Weights of a small GPT-style language model, trained from scratch on English Wikipedia.
Architecture: rotary positions, no biases in attention or MLP, untied embeddings, normalized queries and keys, local attention windows, shifted keys, exclusive self-attention, value embeddings, value residuals, hashed n-gram embeddings, an embedding shortcut, skips across layers, capped logits.
Training: a variant of Muon for these matrices, 268M tokens, 8993 steps.
Each number is 128 + 24 x the weight over its row's rms, rounded and kept within 0 to 255. Layers, rows and columns count from 0. Numbers have three digits each. The size before them is the row's rms in percent of the matrix's.

# layer 3 MLP gate, 448x160, rms 0.451, rows 177-234, columns 0-79
094:132114156148122127118107114174124139063177183123127147106105146089100144112112108137143122173118106139138146111122147094106090154094124124119118118149139132130118135131141145135163164109089145117092156135160107104116130097143112108095139130
108:134150129104175154140121110140132129149127124145147110126131151092147138127124159157118127146109064130150089092125129184163148150098176112098128134089131170121154105120159144131117114127140065141132169147063155152147146141134122141095139161
114:141140169075130135107117174132164134092118162128111105148103108133114133163107168082136146147119146187145128130085149133123154170121138126151097131094144136107113132121118142125137141100130097112114132140175103128133172151120047141130141159
097:112171096163118132116106160137145146131175115119129133102174107169141094091170110151142130122156132149102166171150081128135139127144160068139140152129140141174109129092089132147103144147143162101145108134140140154098159119129139081110099130
097:104062159162166164110153126172106135121134118172116058129133127137116135126114141141111113155143140164117144125092146135095102124146174153143121161111156115104097121150155160173116123132081135142107163178138120143095152140130128120107136098
100:139146135125158176112087120079143116144133159108133082151118120143116148165112092131111110147133093134173185139156126155109130108143124153132105110180103093166152152135132146123146151150131085107139117136125140140140097134145160146157117163
103:116120111201132118129139085115147105144096135128117102198128136115113117134146164137102097137127141137151114114076119129132114097085128106125134154150110115169127112106149089119132096155175162129122097126111149135189175137118091145153149136
096:099122145128134115119133106164126138103088137108149110121117091123153151168108133117098098106125127108115166154122129107131096137163129163119133131123129147093134119120104108157140110135100099154115132193116165107133162127143146143138126069
102:133126149134140126142128130145147174131161099119180120085147123106136158150113133141150126132152162141116118131143109113142153137143134126138142132067162132087090094086150082149170156119112149123114112148133129118178133144096136164155068144
087:118124137141114127125126125129188133127127115156136096106143158123154134149134110179115147144151149091097129095130145111106106141107129151093100060110152111151113063089164119140069127135156155132110165131151133109131121133128093139098128122
100:144129180118115114150161137183141166155166115111158097100106133122168170130143158138124090184117120093134137119133054161149180112135153137136132158114175121143099110093119127144143162119155124152122139138132120136109141120128121141107100109
104:098153162167088154127087150086090128155131136096078146176147122138167149149125088104136178145111116149136111150095147112113141106146115119138145163098116143108081127112148114123084128130154119162097093131135120140116132084184120104130141138
101:127122204124142137136127116138114089113105108106132155149085166133127158123139123096054108157138100127125106155121143145081179102150154107119102147118158119137123122123128175131147135168123126146115093125153140121117130141121107107123056112
101:126120150161177135127170138142139121123124139134157122144160103149192160161152106129138084144111131175133119147133094095153128128137139144097120139104137154156125108122149113156078129098103141133168115131100143160171097146103155088140131099
097:110149142131173129116133156067163108168155162088122103149137159065133138100126139147132157140090156106149167143142177158114108137105140161097094147138152144130137134161100130125142127120168131129145119096124130137123084161115130123122119151
095:135147124070100128152130162107142145135132123171135140187104147107163145169162107153130142129112150128138090120088148168144135130137073137100138141106165147156173154109125124116137101122150130130112143180122108129078132132123112120123112170
098:141131113133117175141114135082136131142132132135145114129091119117098128156139127140151173095138161152128123104152144120100155107067166133146161143173087118155166105122118127095149103159104158128162101125112088101146149150100115172112112095
104:098118112155128087116145136092111117107096091093112136059088076167139161127145096202108141135147102151134138143146137125094165143153124139143119122084091103099100130133131155145117111110134143111155107085118099106117106133149123096126110144
089:134118160124119165153153151164103100129135140104142146134138179142080099136125114132118131117098185147152120127115138082122119136124173129161071138112137132102152158142099163136095105153123126120175101119111160101103144150130158082129098067
102:166136161121113175079085101107095124130140185128201166138135137118127122136125125186124139153116137164110121143115113111199117083124128145161101144104148126088101155129152120173125113153123136124160116155120128137133133193099116106110158153
092:093105142134114124100158114110121104126102120067096182109134101140144122140124130105093123111083163134092123129126150110148111118107107093125105118150117148130143144134165156172127135133126159133098140105112125108159128142102090124130136177
107:113133166139135158132152121131165151127163137128103115151156108095153138108092117131135162161160111146096155126159143075134166128093130141188146119168155110133127152119156128117074124107103138138129091112120112143185123104139158114101123120
099:107125131139133166128115140117112102157192159128103137151088103112108143088163100136143160174107157126143181157096132124120097125096158108117121142125126098094138125141154111159127133136135133135158129101148096130143142124155142125100118154
097:096081126142134128110117154179131151074147144127141137126156118146157115109105146084108156140170140106134116079119162078149111133163149129132130118141122125139080122122142170139121148154114126138128142088081114167168161140137132136110137153
098:146094175110128144119162113109112121161143126103136142097142132060132087142129148140154118108146098109149153097105138134153155150107100098129122131091149132137157144109152109126129121078138156099112083155119167142101100142099109162111111151
100:149127088142122107131121137136125106098092130118098116079142138129122145121108136090148109152129127120117120087155164136126120127139165089103108098127086123130136120128181122118153083133122156103134132188122114118109137118172136099146082151
092:115109175155101114122149134138148147070177118163153148102122132129158095154074123128119158142124163133107084129100141135166136138119141138135089115142080138132126121107118150113173131139116173140100066107129116143127179119146137102124106111
098:124094132082157126179123121145101134131137135117128096131087122125169151128121146125079132130164123141130173128143176091117170126110124129134132106139104134155141127156069119141168121120124140119157143141134146100164163127107107190111100176
096:156122102130139091116066151127136107056139133078113099096140162116163130148098179142117148155172133167132125151127100167154137104093171135120158146107152126114132128093113130134117136107094162123094085123129169180129111128132112111090155110
099:131101152097095159131112109090123093129128111148122099104161115153108076151155115138117148159117162119158116142079172132177125091146200134133167147125123136130162121131143116133124152128145113162126102138162110156119174085169124095123117169
105:110113194145135129098164145128132144098144107075172162139118143110116125106129102115121163113150124124124144131104101153175097133118130129159128167120106150142119116121157116130132154154097127145123109158147180132115165164151128138143129142
105:148133140134103134157137188154109135146152153147138140130130117168108160097143124129137133132158138168136151140127115120149118128114101118138132102169111083182127168148116127133140139150096160093160118169127099178124100080142074138119121125
097:097105145110123137107110107151122094137102118122148111172113146140087131128089114126125119129097125117091120128083118106104134097142101113156129115173113147118149145101125149143160084098180147090122103144131185137155092131130155137116135127
099:178115111179121085138138116143138146138102147120156134112132160121152099135131150110095137157105197102143173150110145159073142110140102121102118147146129135125089110082180108169148146134106137073138125119087111194124137118160082141115096154
092:078142131145156144145104102183102135111114137092110069132136146153164099158134121119112136154142112162095135137125198136115129117152126144145130146125116116107143136180167094144087164163180139127125094114080101123115135151137120164133113127
103:129104159095120128127105112102159128080141122130115137126149138106137143130170174122123111125163167197125126134117096150110138128143103103112099103135160105160148117128148129150132114094112083180132178144138132150144165161087120142135113142
094:183120125166118143119142146090140159118111182143145122095135135121124110146099114153085133113103175107139137146107141111131138111143133134144133125111174115114186136128094128121117137106136153156124123149151168114117120201153103122127113175
094:106124127130117140165154088103133153139112149102121146133142072138143136135136152096120107087131129103150146146122117077169095162129175148111098141139139094123105184098111168148119138068130149110097130121147114102113111122117119119194129138
104:105106113139110100114127148114111126153150160121139154145115103143155160109140179110101128151115133184142145123125119113169106136084126105174138118112174131067079159161092144166137139177105081110121151100136109127156126094104151131110124131
096:137118132106160132113121121117158109131119119141124133135152127133130167141126119100164115128145118166127138119137133094125109098165132137115138133145145100119158108134135128096127120156124105094111080128121189121096120157121114078161095091
098:116129140114138055141090104103083114088133170096145152102146104085128126146157124147147125111111149150101085136147171134152155161131128125126162076158155126106077120145151102096105134099152083121132102127146157127118147144128129125128118124
108:103100155126159152112141158140147150142139150103147123122145127112154151114136122164161139165161136120120085098102121131162146107100197077156137146156124170105152161123089103130188132122109076139134107158127113139099135136139093156119142150
103:125142159133112136112146162104127160047160123129116133118171127127119131152153125114141143130108172155132125148121113127139110120139149131097099166143111111141127144136140123162149096100102112141200159110170109127134120140144102137108094167
095:191130161154134103103091144122105096144114153124120113095176148108130136130126070160104173159166095086137109080118116128130113155139104101144109101110111105104143127165147141126123114098141114112130155124152117118145141144174163091136128122
101:140113122128144137125155087150089150129123143084097106105153089107136128146093148115139140110144136172139132124159122134105143103123158139141147137157089117146077102105126114127131178133171146124129150136097088142156100132130114120109123119
100:163141160118147149117116169129087170131094132111127135100127111107155064116065130133144133154105094152089111129126143166101123145142158145130124128138123110111145143140134137125133090116135146134161109106107141128102128156147161144158104102
100:165073126125104115121143122125172156117113130120129147107120144135106114175192147108133116135101124093116111115131133121158129114111140141113116123176100155148145129126086139150105146113151137118130136131126130114118131154103156109077090148
098:134155139134150130135097062127082139129144109101141139133154144087140159131118135108081168132097131150136069147113135112141106110177136152134142152085099117139131141109145113142120111122101143118112148106162106103121099125127102148098081155
100:138119179099074128115132091193113118124138120086098125105159086107159108090139127127170166145119144150111126134143125151151145107142174135114090150164122114146142118169099138146146115111133125119134126169133143186098101113111129084111134110
092:104133102102088138116129153153124117131175150130125107157153101122139118140110091102152105116096150142153138063153168152180116121158129140109100111122139096153130133156152096142164125120101138135132155144164149131144167115107113133132115172
101:136083150173130139113110133112097165103111118141126109139096157106125128116088148098158130136147128118079121097169132135124088111150138135166149089091162152137109154134137076159130127097118147112139119120085135150132153167143089170154115129
108:170097133124131095114105153099176133167164145096149142149153153118162161155131133140158120140163157147136123096166119106114160164145139071135124131125121070159117110140123117130113152160137153132173142150112144161102103123145099135127123114
099:152101169139137109104154153150166144102136138138116139138101128097131113135092150171087138124158145146119112097115127096138146151105153103152108104126143053156093172149159160134148137122165155140115141090114123101131140108148100121144100095
102:120163156118111148145111152152145112119116146097156103127133109104158146099153109117128144102121165121146130126130114130136117136138133106151081123117145068133145138173158099125161138154114100127144175152093136136100116107130107116159095148
106:143085126156134126120134117133128100145120102131127147190154146116140125112162148125124151096115146123153103135123136093139101145108154170110145135069143113146131150131082120159103112113122112114146163147138097171130161140113101092147119154
102:109152147140162163140136088100141110130104148125068145109120089134147146115155144137127141152134139115160191148125140087105107109109101127138122114123141164142116170124118138169140118102098090176162105098111133162142126157148110139171144136
105:135109142146114128162133125124102160105143142121119135165128121109099112135118086151163125152133127151124142076103115149111090116175122131107121135168163085161084156121128101131132115097099164159166115140116184141120124125130136158105097162
096:165148126090136156132116131091116100166114081140155117115136110130118148131143088140118126136164133151162127137138138137103112119111147108155093116142124153105103137111139129122150159094098117201131127086124141133196100175100139125132127153
# layer 3 MLP up, 448x160, rms 0.466, rows 177-234, columns 0-79
092:089125126109146131165157066146139129147156127133113143152104152155157154136137157150162119138156112091144098119111122135137120110128126097169115158094107174163079120053118131139119100118137102115102138162140101141131127092128156119137113103
104:135139154130119110118156136135140098104137121104127134123089110128104127133081086109158184146114112119100096113107100116172122108146133145106123180134105137132084124153156123124120138164149159112112074119128113063168077147112117108164129130
107:112145097129105123143172136099150150158139092145109154165140149114131123079117106127091115156117136090105083103116131116154136111147159111148144101156109123212158133093140140150178108137122110145110104072109130143150088094110148120143148107
105:140145124155143126129133176158136107091122139103124143111141114128101147130137138064169108143101136124164084176090126142124132140161131103151150144147101152095146135170134155165115106097138106092133124115143079143157120146066132117138092110
094:168165095123132060143104139149095107157071121115171212120148111138149136115116126083112143124131124133104123124148161148166150090122108149098102123157133094129146103119109100117116138125175110137110104139105154149157115115121109149146122168
105:110141116141102152111116095138158112141110138114145121111146143145129149098130141147094123110135112142073136165146144156113141101145131080100133150145174139130194117125123146128121136104149125148094105153104137095174098112153136134180134170
096:122117173144132110121104176096138138098140065161143111112112112102109120150089097130148134076173130112094156121141095130118128107157147132118132100121153139137117089091121160132126179109130119110133159125109121090104114118120116113137103096
093:121128114136144139129129159131126129090148067135123162136130179143129132094112131128132140117140122124137153105117133153152129070146105164111123126105097135138103105127146132145123113119123122116138092085142074124153083128120157123118144128
109:136135089151161110128128131136127181105117114129127131129113078062171152146098075138124108118170107134080181114117088120166088130111147144122126121137114117150128136126123145153143090115128157123152147143112150063105059145120081107107141103
089:173159077131130133149137145116108093102110134152105072143121110148110142124107098078146106101070147134125155102169088107167141159104114122146152143147119127095119104179101098131141138093135122167108147119136090112114081124144153107124111140
105:151121121096124142104151126125104108155122153138159074142090140163188084132084142128134161118122095166103135155129133101110131100132113109137134121105136119126096140108120146155151127149161115127091095101116147130104143126140127047158099141
096:118102196101119165107121161091150103122131108161106068154099102155155088170162131115116165105108138128107156126114139154149095102122095108128127097124073165135083142138142091140132105114130093072103109135133103132149103122151134158104172093
099:128147177110153149164120102160144080163110102093101179103142126133137108110153081149097099144124104146098133123134152158079119161175137129102136115154152171158117130127119121084162164150138085143135090160092166141123094134168106097108091092
103:093103131124138141144163137119126171128115139179144161150126126164074161126143135135103102086122147097146111143119101113140149109119170105109117089118150136106121122105113150135162113139141134122121164112114152098091199132154142164134096127
094:129122113140130129114134139073128123131104166118126129112136154091099100124117123101107113136124093138113119121135139120086142079123142136095131114104138125120090119108084104124151119118181141103085081137124129144113077121163119142109127132
100:131090118147139108109138126124135055115139170120149168116144119157120112094088173129117093137118138150116153161156102119112155144142159119141109124152106144095061103099110149152142154177107126122160139108120131138177131151109148167152141112
089:126122168131113144122122117111119130118134085113159136136117129158186159140105115165152167149160158177109134118183090167133132124111157161124156122162096101115136154121110157122168115106137156162164129126131073147136127117109116130125121101
098:101106127118140124128092146126157167134120108119148104086105137145113171132121114187117151155101113166110139110170108107155118126150094161130126117125057095139089138112116124178063109135108111073116148131142111132097144094104160148096153133
089:150117145158116134154149159157114097118109133125148126151105177150104096111141096084124159109077166124174055134099154104122102144129112133170108134107142141112123164126072127110133157138105091125138126130123167133114127111156088053109115091
100:111132109186152098151114121088134138119124120087078062117108086129117072118132137069103137088142115148164122127146167131100165144108131141119121131180128126150120112084110153142129145062173161126134132125126119088094122120158143127151149114
097:106100077123154121162137196098100157118148128121125114120126114131112130110152104109130122134085142123168157145105134106126148147110128094135126112153106144153122129117113166159167128155158162155149143117138116135083150195127092131127124127
103:134133154126158153109128152098111129086113125137120149119126125115132147159112143097119120130133095122131154118115144134118144166085140106156085079103153121115158121150169143090090130142094140143113116093155160170135116079120141117113092102
101:144126121129136072116163140120088179124125118102191168154112113124113113178144103117151143149117153112155160121117129127122096176127133166114130103118096146177138121091116132106171124140123110115117107123138085112138134107075098139118166192
094:120146109128116168117109131129125142144111146141121092176131122105104113146101142109099175111130172105186121157110125131197154091164123103114135157136127093146146153141102125125148107108116117163129136110140150111154114126132124118111168153
098:112151087153139108168099109124129111103152145115127106163142132138097153153136104090144105138109139173119140127131098123130111121171101173123154160152136106114129112188125113150137121156091081148167173088117133128167170116119133146125152090
095:096143136115140098116101131087147135106086129086097163160164099113119126148133123084140151142142159111142121117107109097158112134149116116097108115098130100145133142121154137119147089149118110108155169141126137098158134142118112143118104156
086:122128137140107161095130111121126129109199107121112131170156127126142107149164142132076131107088124138156112137101128164128120095179096113140105081097120146110118194114111101098121162112106125145099076129115098138144120096145081150144082143
099:104146105128173115105093126077165134113115114143098097138130128188088142135146091118176116128120095117116071121112112106147106135116119107142131159137113093109102131113155120082121121171124118110133148144094141133083095113107119117159132128
102:146144157146132163124140110128114119134096130130092089123139122156131099147130165114148102138118109125141163131157154111102158115107146128102121120119120108140137151147137077153118122118123130170121163080102131136108110104147121121144100111
098:128146127104082135083128106126139116138120114151118122114092130158080143168149124132109100070119145152145126104121179111181129103130123134113143157099121123128136142083100176114122129131143147114143107164146111175105123096132131118111085151
104:126121077115140139122093135093110142139088127150129115153139131087093118158084169179121104164113155123133141130149113121142182118129102155146149122141144089143095107131137181118112095101120144113153087140070119114100095110121130118162110114
100:094158128090116116134151175180096170141107127124119094118111165149112139177174140132085139127157134114182120134139119143137071147123080120108120095113159120158147112152141121124106127066152176132082122123102146145119092104145101140121121142
096:126127064153099113183167181087141129053104112132098174125114133108163141181157159163143139079135150138125159119146128129153156107085163144129138150130135151133106158090132133110173162107110103173113123149124103129107163130148106123146150137
098:137134119118122127119143106133158091124159112143139094094142089153127153141086115134112150124142092143112117099111127146170140076093114116119136143096104097126146120143072126131170135112090122125140114157141114101158103149158106164120188123
088:096111166129123172115141146145098088122144145115112105133139136127170128103157163119091140134167135138101109132126219151183160118119123157105168161132139140147136121143155108151093118117195136128108109115144093095125108167106101158167121147
098:130158152136127148131125153164106107166100140141158128157123091114112107118062128125172164150136075074119188106098137134120161128158098161129159136099132113131139110110134150139110131120113164085105114137105138151152124107130093160118139105
099:169114193074116118151162127080147105116130103101131154109075121124136067141136140134144130166111107142175127121104120132144147165125142148147112117162101136136113147157115125097141136119140137122126129181138141143106122116093147117093117128
099:137133128140117090153118191109141136143100136126117091155117134109132152130119124046073128118081134142118144117087171111121102111123114157095153125122117105171133071134181125100137131118154153119143099105127121146095082142108120131119147170
104:124126102101120098144107152156131079137142163112139171143120159125140126126158122111136162156091122130168108129175110119138124133147119092104127130136131162134138155164138124135118140163139073128101160090126126130159130125079112124111090100
095:155133117105161133117095096116112143105151150081102158135157138163108083152109151175131098111116080146110142117141183156137137136123148115149106117127111133078141155154121092133140147120142101076112108152053123140110108136121131171147148104
105:118134136160128071082121108154138100115158130092151139136161089132111102156168156134135152111109161181103108123188115131177171162123150098104153123176147114117105132096116128116107127142156127121129138136084150157106136155117111126121136139
101:152081107145138173125072141180124091124098090135139157133112115156151131130093164094157121134147087158129170136146131110135155199143129143130106131090120113145108136141156111094127146150149123156078129085135124137137133152062143124123082173
097:118121186076109086156127093152111118165119118116114103163140114138136073135156104181118151087070127135161160170142102108113175118126132137152091123096143131105163140121139139110136146130118113159108079109132161142104131090130155134106082134
097:137120114119123094161125098108139110135156156111178168103128087070147111155125178134100115114138086114133143168091150115104159123087119125126117131133113146103101117158157122153108109099144071137080128144126168131098141108122164167104147150
107:135130166093107129089182152115126132158129137132178116160124121134117121156155128147129123150111117127127174119122154116119078077115138176096138152098121181145099163166148172132155117089127154123126124130152138117135152136183094137118149105
102:155141091098122101129146179100081154137128115125148109158119138099119135101161135157098137137128107134137144128108087166094117128115105086156120146114137139108090099126165114158145143140176118088126110122151114144140175136158128147123160098
094:113101142111128134108128145128120162109138139102099173135097158113121115155152138103114113123136118131114161093136154131147174116109127097100135126151129127100105095158084105147112142136150125129129143128094124111101145151123105112077118154
104:115163082119139105150108130089117163180093127139097197149145088112151098128126115095119114096175123147121101156116158129117131143151145130105083122168119125139147169142127154109145130143145125167145159128119151113110171095092130101111108139
107:104142105107105096132150135130117168105131102132130103117094181192149121113123121130125097115133140142120122099121124102129136135141135137160141123163109160167161141134168123148144106119099168163124140076165107085135153161166165098135159188
089:131114151110131124122122156127121082115161134134125123126143110141167143139134131092130163150100103132124127106149149156159116124142123141116149146142161121125127146160111130138170118100129203099096159096122132103121130105072107108125126193
110:095113143153113163117179127153125127145123079107093130110113124145124154104131173104149102101114132123127128150146075135095103120095164146169101103126118136127120157108126070180133122119095126106078137141097156162133178157107139150125120085
102:107115111094116099137138104156154154123115153141132120073142125111109140158096110149124148138142122121093121131120157107171152148162146115122143112147135089146118133131134113166137113190134163131138159095123116153128047138106159132104108101
100:108093095138117090139078065125157132105134147120154111151139154179122153121109148110120132156121133145094146125150142129104168134156131138141151134120113148133111078112101098155117144145072120152126117169124121161144141089111129159140155127
104:169100129144127101131146107155141112141121120133119105114168091133119151119109150171114186118111161124147123095140086147114154145167167146098130101129118097145162132148163145147155134108129138081076143153057147140146170119150127145128117117
105:142153141100111107116087087201125132159147134136102146093137157120173150130116193130140117108152135103119129152127131145131103167130141106096135123151138119112104123132156115127139101085119159129153141097128114198145127131097116118113134125
101:104143136159128126142099117126133135190122129114149136121118147157128148125070103117162161161163122116138118102106111161125135109121172186108168120138170154144137178097162149142162110096136160100105113110134145170144076118133111140128146128
107:111139139112139114100111144133148122158130144147056100162115168145160101134112146126091093123096074111094137132121170093169118158105140129118079157165119115132131116149106136127111117166157148169124152097163099129108161134150152114157126105
102:116145094124109141115068119134091090107074156136153097130166136113103126131149124145116065113144161125151143105096113137138122122160120107152145120091102122109147078150190124174133131114156100156111105144130123112104135120099162123125161120
# layer 3 MLP down (transposed), 448x160, rms 0.233, rows 177-233, columns 0-79
098:150126121088091130169126140153154140118083139112131092133130124162105121153150120173090098129107142159115130123092108135141125094156108173140134141126125150136185139164140147131098105115081139175149146108116151116153146126123156145138116124
102:138184170143156096148048127108113136144139179157137129144105125097100171155149161145112111103123078152174111132122131147136106171121131101111131129155149161155145124150107112126123090124131136131096108159097153163070155139135116122121129159
109:156110136111147141159130171179116139140135145138118115131219131080142138106125157140123122116147123105089113112114140134205093150105119108074142139120150092134164141108126100144118155111113151111131120127116143147149110145106169109103083169
098:095095158154140157114118129123082123106102131092145122151094129160117124162119164157130130137162114125099114106136167142149118099139129170096147081137140157126120167124094140117108139125129123142143110148111125144132106152072150142087124117
097:169183157153116117145101112119096144151120137143174160119125104152108123180105122117115133144112117114135132107177129133108093112123117119184128106127141137101170096121095147153099135121143158176109130164157144107137135118148141119145129105
108:163109141124087126170111158113178145105083136152154093135185128144102119132172131165116136171133141143165112114136125150114114114110115102134120105101116083130081162110129156109118103152148095123115137120152152145094115116183095121125126124
102:115143171092162150150138149111134168110108109168137119154139134125141124158145120143134161143150140132115155130128169143155187150134127157142145074092165121117132124175106139123158185120092131091123108135182138105135170179138136129175075183
097:168121094148128133105171107123104147138154126122116149087145175120105088138132093167128128138141131124118107106176115141158163102115116131164114139136100124118163132154148115158119079135135162112100138029141099162149127150116099089162145136
107:125098167109132145146125157142102094111154131101102107073093184116157105134143119135119146081148127133143149114108085134145129127161140118112157135178115154128119151128085171074159135123180126143111131146121108108129149094135119148129122143
099:185128147110147127101134109126084130133121139135094176142088121145148145148115145103112101152117147162123120149109109107159192089153146116179141184112075116114107135166100129099158132072119148124137095120170095128124127130127151134147106144
101:115128141110123130108133119106109095140090151133113108123087137148193094129089160114119114113120150165161164113157093123152124146116121105100122134101136094133175155139140113127172136153179113112122065137121102127177160139127115152083101107
101:115131149136122126151104150156171106090120111157142090128125126094091160141163127124125122122136098133104179095141131119143173063088086127096122082140111108119133118131102105130141127137160175071120122139118104137130118148134135146099132067
104:102142150136110146149096113151140112151107125094118078132093102134101121115143131113125108111144091151088129146112095134123091103136162139117183139152165109142144089137107106119105146127144180112143098138140100131108108135138105116136123138
105:142102123144173130156127132129140131105104120113115147166135148150142130140159131127151069128122145140137145138129104107148072146135101120162160126127127166136163119139102111123109116125146172113144111142140118087141158194126173106136114147
095:144133072089137129083113162104117125125121141079076078122146147108128089139135079151103105157111142151101169153138138125112141133129152149148133144134120114141115103140123121139112094115099118123076100135152126138128140142118123109110156114
099:117136141140161103129086139128130144094157127115087127077139122138134139119115123111153120088095150110140156122090148125095164120120159124159123141163127118146098136164144103074129141153139137108115141150159144098153088127134154114101126117
094:110140076118109164120139166093104131134171117142111123146078079147117164147113099145132123127098144167098120104161161110125159136107128121149172127130134124121168098108098121120112137106148110168159121112149104137184075134148158108145140136
098:159133125107108107117143131126157122112124083164144135144144118100109145089122100136137180136111093110120139128133140159125110106126154143112136144131063111118169086119120134140173110112129114066103126117153118095088112109100135109094144157
089:127125080128134151102138168113121130169169118134119091175125135105160096068093104124138110118167114151134150142154138170164111132118115164130132075139139164112118136090123123092142140090143102114146097140116118080145105112170116138091156131
093:079113138082178136096152143112133175137114138128171106121185163138135104157074097138121126117099123139160161150126134123080100129143146100094165139109087114151157168157138143130113125142108126151141161125122127078161133120130169119138140113
097:147100113099130146106151170165129097109145102104106144108118089129160151124128142143139132139134127103095187145094110102094109105146128089138135142121124155118133115158130122116105107137135106100096183173126174140111102130116122111091125163
103:094129174133172115108115130196136153156129130152152157177162145117145138133083126172127110101128136140146138153127138147128087139119113125138074099133158075129119144131141114113124100085117134152139112122140178148125100159148115157106098132
100:139106162123104127113117170146120095133127098092110119149147101142154116188142118113115099126130092133109159166165117088119144145141132092143136130060114141090099155097127123118154116108131136158128139124105134151158127139103143147157137118
095:064083124173097143106086146163104158118123135166126105115111149158138107158112114079097157119126118071132150132104128097133123132109129120118117096167142155124134139137138138116140132108129116139127108075111103111123155109125154117162146181
092:139110165070119092113140153127146160141130169139114126118143131157118155106123130121116141125155104110180118053132155135088118103115153116125128115090141158126108120100126167151148156099123126169118052180148108125118150125167094052108089134
103:105127148119109135113129097178101146151143115138105124132154096114150149121132134131161156150094104111099160131136133108139123136155103134162146140092129112167169107098131098083082115145082122060148158148130161119131130125152137135123142114
098:078109134104098142135119144156108150108109130170142131150137122173145123172114122175141136078143106163157094083105127099125110119131102090104138110129138123118082136138163147116114146140122112148112122104132081114129119122159148167115122088
096:119114195146142152145140146106107136161130094124139148164115119153122106178153071162137161147125163094142092120150099128148124160165094126118147162183091109146119126132149138130173131105157139150118159178163105123126132151129106133152110111
095:108119126137141084111096143127108116142163165140161081119144142101093125119112161109115122125092122142157191119128146134154126106122115113127139118140115117144085120099156105158137084068139100184133161093129136111141159158165113126129109110
099:104082152079124108143127115155136143134145155184173110144131128149126090089150130138106102135190100170137135141111150146135134131168122147179165161105123131120147100102106146081139137120132130130108127172126146129132092083127128112146139119
102:178116161123121162151155105137112160096162089131140158145135116109152171145113104128089141157125143154170129114142180135178172162164120116079148131140136136151166118126105158089148167106119174120142161135136125122150094104097097098124130126
104:111117148109124141119183088126137119151120115137121078135128132095129127140137165114153155119159135157141153148114126128138105142115096111169122148061157132158136123145176132155109110076142159138097130106083131147124156139154173103128133113
106:185139104134119130174113209126127130131147165148138152128110117133148129139134098149112122155157136178117121135154107128124122105112162126111125135136110129131107111122135117091098115146096080113103108142142121158140139099116107152156098090
098:114106147176115114120113102135096129128141152131166133062128116127106148133123163106127133144139118152126152148129157110147185121189138154068127162137137126124106136143108113169125129140131141112161133106131130129145120102095138107109113125
088:141141075110129159124161116129093146136119100116107118153128122121155076090113112112114092127130141130124086118085198141161119120161160137138094119131131095130128142086167150099094097139126144119122086091151126145172131119145157144120117098
105:093115126139129153160118132149110114130101163142098065139168160121142117131125120132157139104134144143126134169114130113128117146101099122116146108100132153126156106144166135168079117112112191143132144123091137142113094124131122152093102119
099:112163139126138129154131115140114110111121110146143163142108118101105146150170136127145086107115142126164163120106048133139120152112102144134132102145125152133139112165121088129113168141117113105176128127169114104139147113132142166130122093
102:104111129163154147072133152149143172112104148120120097108127119143104117104098150078157132098119165160122133190115139096134140110116103114152121132158138130142128166121133151078119137099113115160163100094106116131157097082123102178102173119
104:089092137120131113114208132113115116124086112117145121145124155141177147141149167097143125148124154125110143097165141131134104140103136091158081125115168150098147152124115143120138172162142112093140125093118126164115150130150151118102162077
097:128134114078147152105144072117113122109161136125135150144117126114099140134184163106120150193112145157147104102128124144085164113127146110149159161122115194109088117119162140139107113127156095145163122141137123110148069142144117163131128152
096:102108080114126101132147090143111097110148170116166133151126115101112101137142123123171127112089143110135106154149142161120090176125145157124108103168120134138091106141153125066088134112136085150106139085123093143093152148132104134097134116
113:119139098126163155145131124144109115089116132128096115169125147139150142101129124137108143121144118141110165164113090096140123127187123100149135101120133065126132104132163096156155160127122146115140135112118143133095121135082145102154142150
095:126148157119119134156147120137134128141121107127125126089142130102111104093156142094133152143154123121148098120142124097105117132137120137121105142115141101127103164109091096143145158111138113105172128133151085078146150119167146103116121126
099:124099083110142119147176134138155119085154115134090122121117098146093144133122159130143095139086137122084122150124132115178140075115117182129133114103089129126159128112135110160154106141142172134112166108101116145134135130157088158107120171
106:140092114154151126132144125142150127107126116131114153132073127123102096095107148090117125116122112179140196124093131119122162126093095134118100134128109160096123136116153140099147125138142118087181157122150117128116140160073099129067113159
101:132111113137118153141121128093145085148125103125146116152109137119128116197181105139134140103172126130141149136143145111169105144144097096111136091138150171141117153130157126106104090148121128115072185124119111131085137108123103136110158169
092:146097094116114093079144116138122124136101107123118147179128106133105085102152136103127092140176143096136136117136113140154141131108107132143118108159143101126131087098128133120118160104141105114111137130160138110131150150155145140103150094
105:125116114118118114176115091097119099141166129111111149154140137112124110101081112093101118108122100107110110147165127124127115151119126158131179147138088146106129137112124113128149155156144150126116108138122124120171169146164121096117100132
101:133129141130059125184139164103153088120145135139148127126141132091133128145084098121115099103128112125150165151099148098148125136138090135088136166136142162099146141114151125076148171126117158093131131112145140142126117126115138114067089145
095:096102116147084127106128136178142128124132124140118125152133109135134122125144115074136102119103112152182156134166118127137114144160079107123160119150148077136177152118132115108147078125125136169128130132145162122144150124119108142130144163
099:128144106093135131106105134138124071148095159137155112131181118114112182099131108103148191136084120116125129137110117098146131112180085146107108100144136161144092078146127132095115136150153112150132106128092131113134098147132094121123125131
105:092116123123132128124114140118110128105152133088151156127105155086121135130152137118166116115115099092096137131077113122150145138135129118148091134157173164150127122132145100145149096136155125163124111128099177130128034139100126115135115133
105:122106096106077108107110076110146138119122171138138115133137127175108105095120156162175122120116114118151114145157120111129088110125138110152134138127132181156091106158112106156125140135083121107121131147089165136164123102093150131087144143
104:130142111144127124091098119151113136098091081138113111111132105159137144149132106089147200083149169114098155117167114131147140134151137137128118137141138100119150102151154163109109139112172109100102149103091139106106109096130120120149144126
100:118118160129149083150116131132103122174137120156110105154088112123114142144132142112158165129142156123101141121102131192080125152147175139156145092143151107113132093104125176116155134168166121141163137141138110125114102130119137086144084111
105:125133116115117120104172090155128159083112134136153074100158119115132148127159150092138126153153142113153116128122068123157139120152112118092095112120105132121149135116131107135112117167123140183111097112094140117151136140112115139096135133
106:142119123142129131131138117099117121176159134146140144132148078144107121148138143148152135108090176146130116119116089159122131102142087154131130146136124121096113148083133102126131155136087089144097136149145137168115156115126190124128168153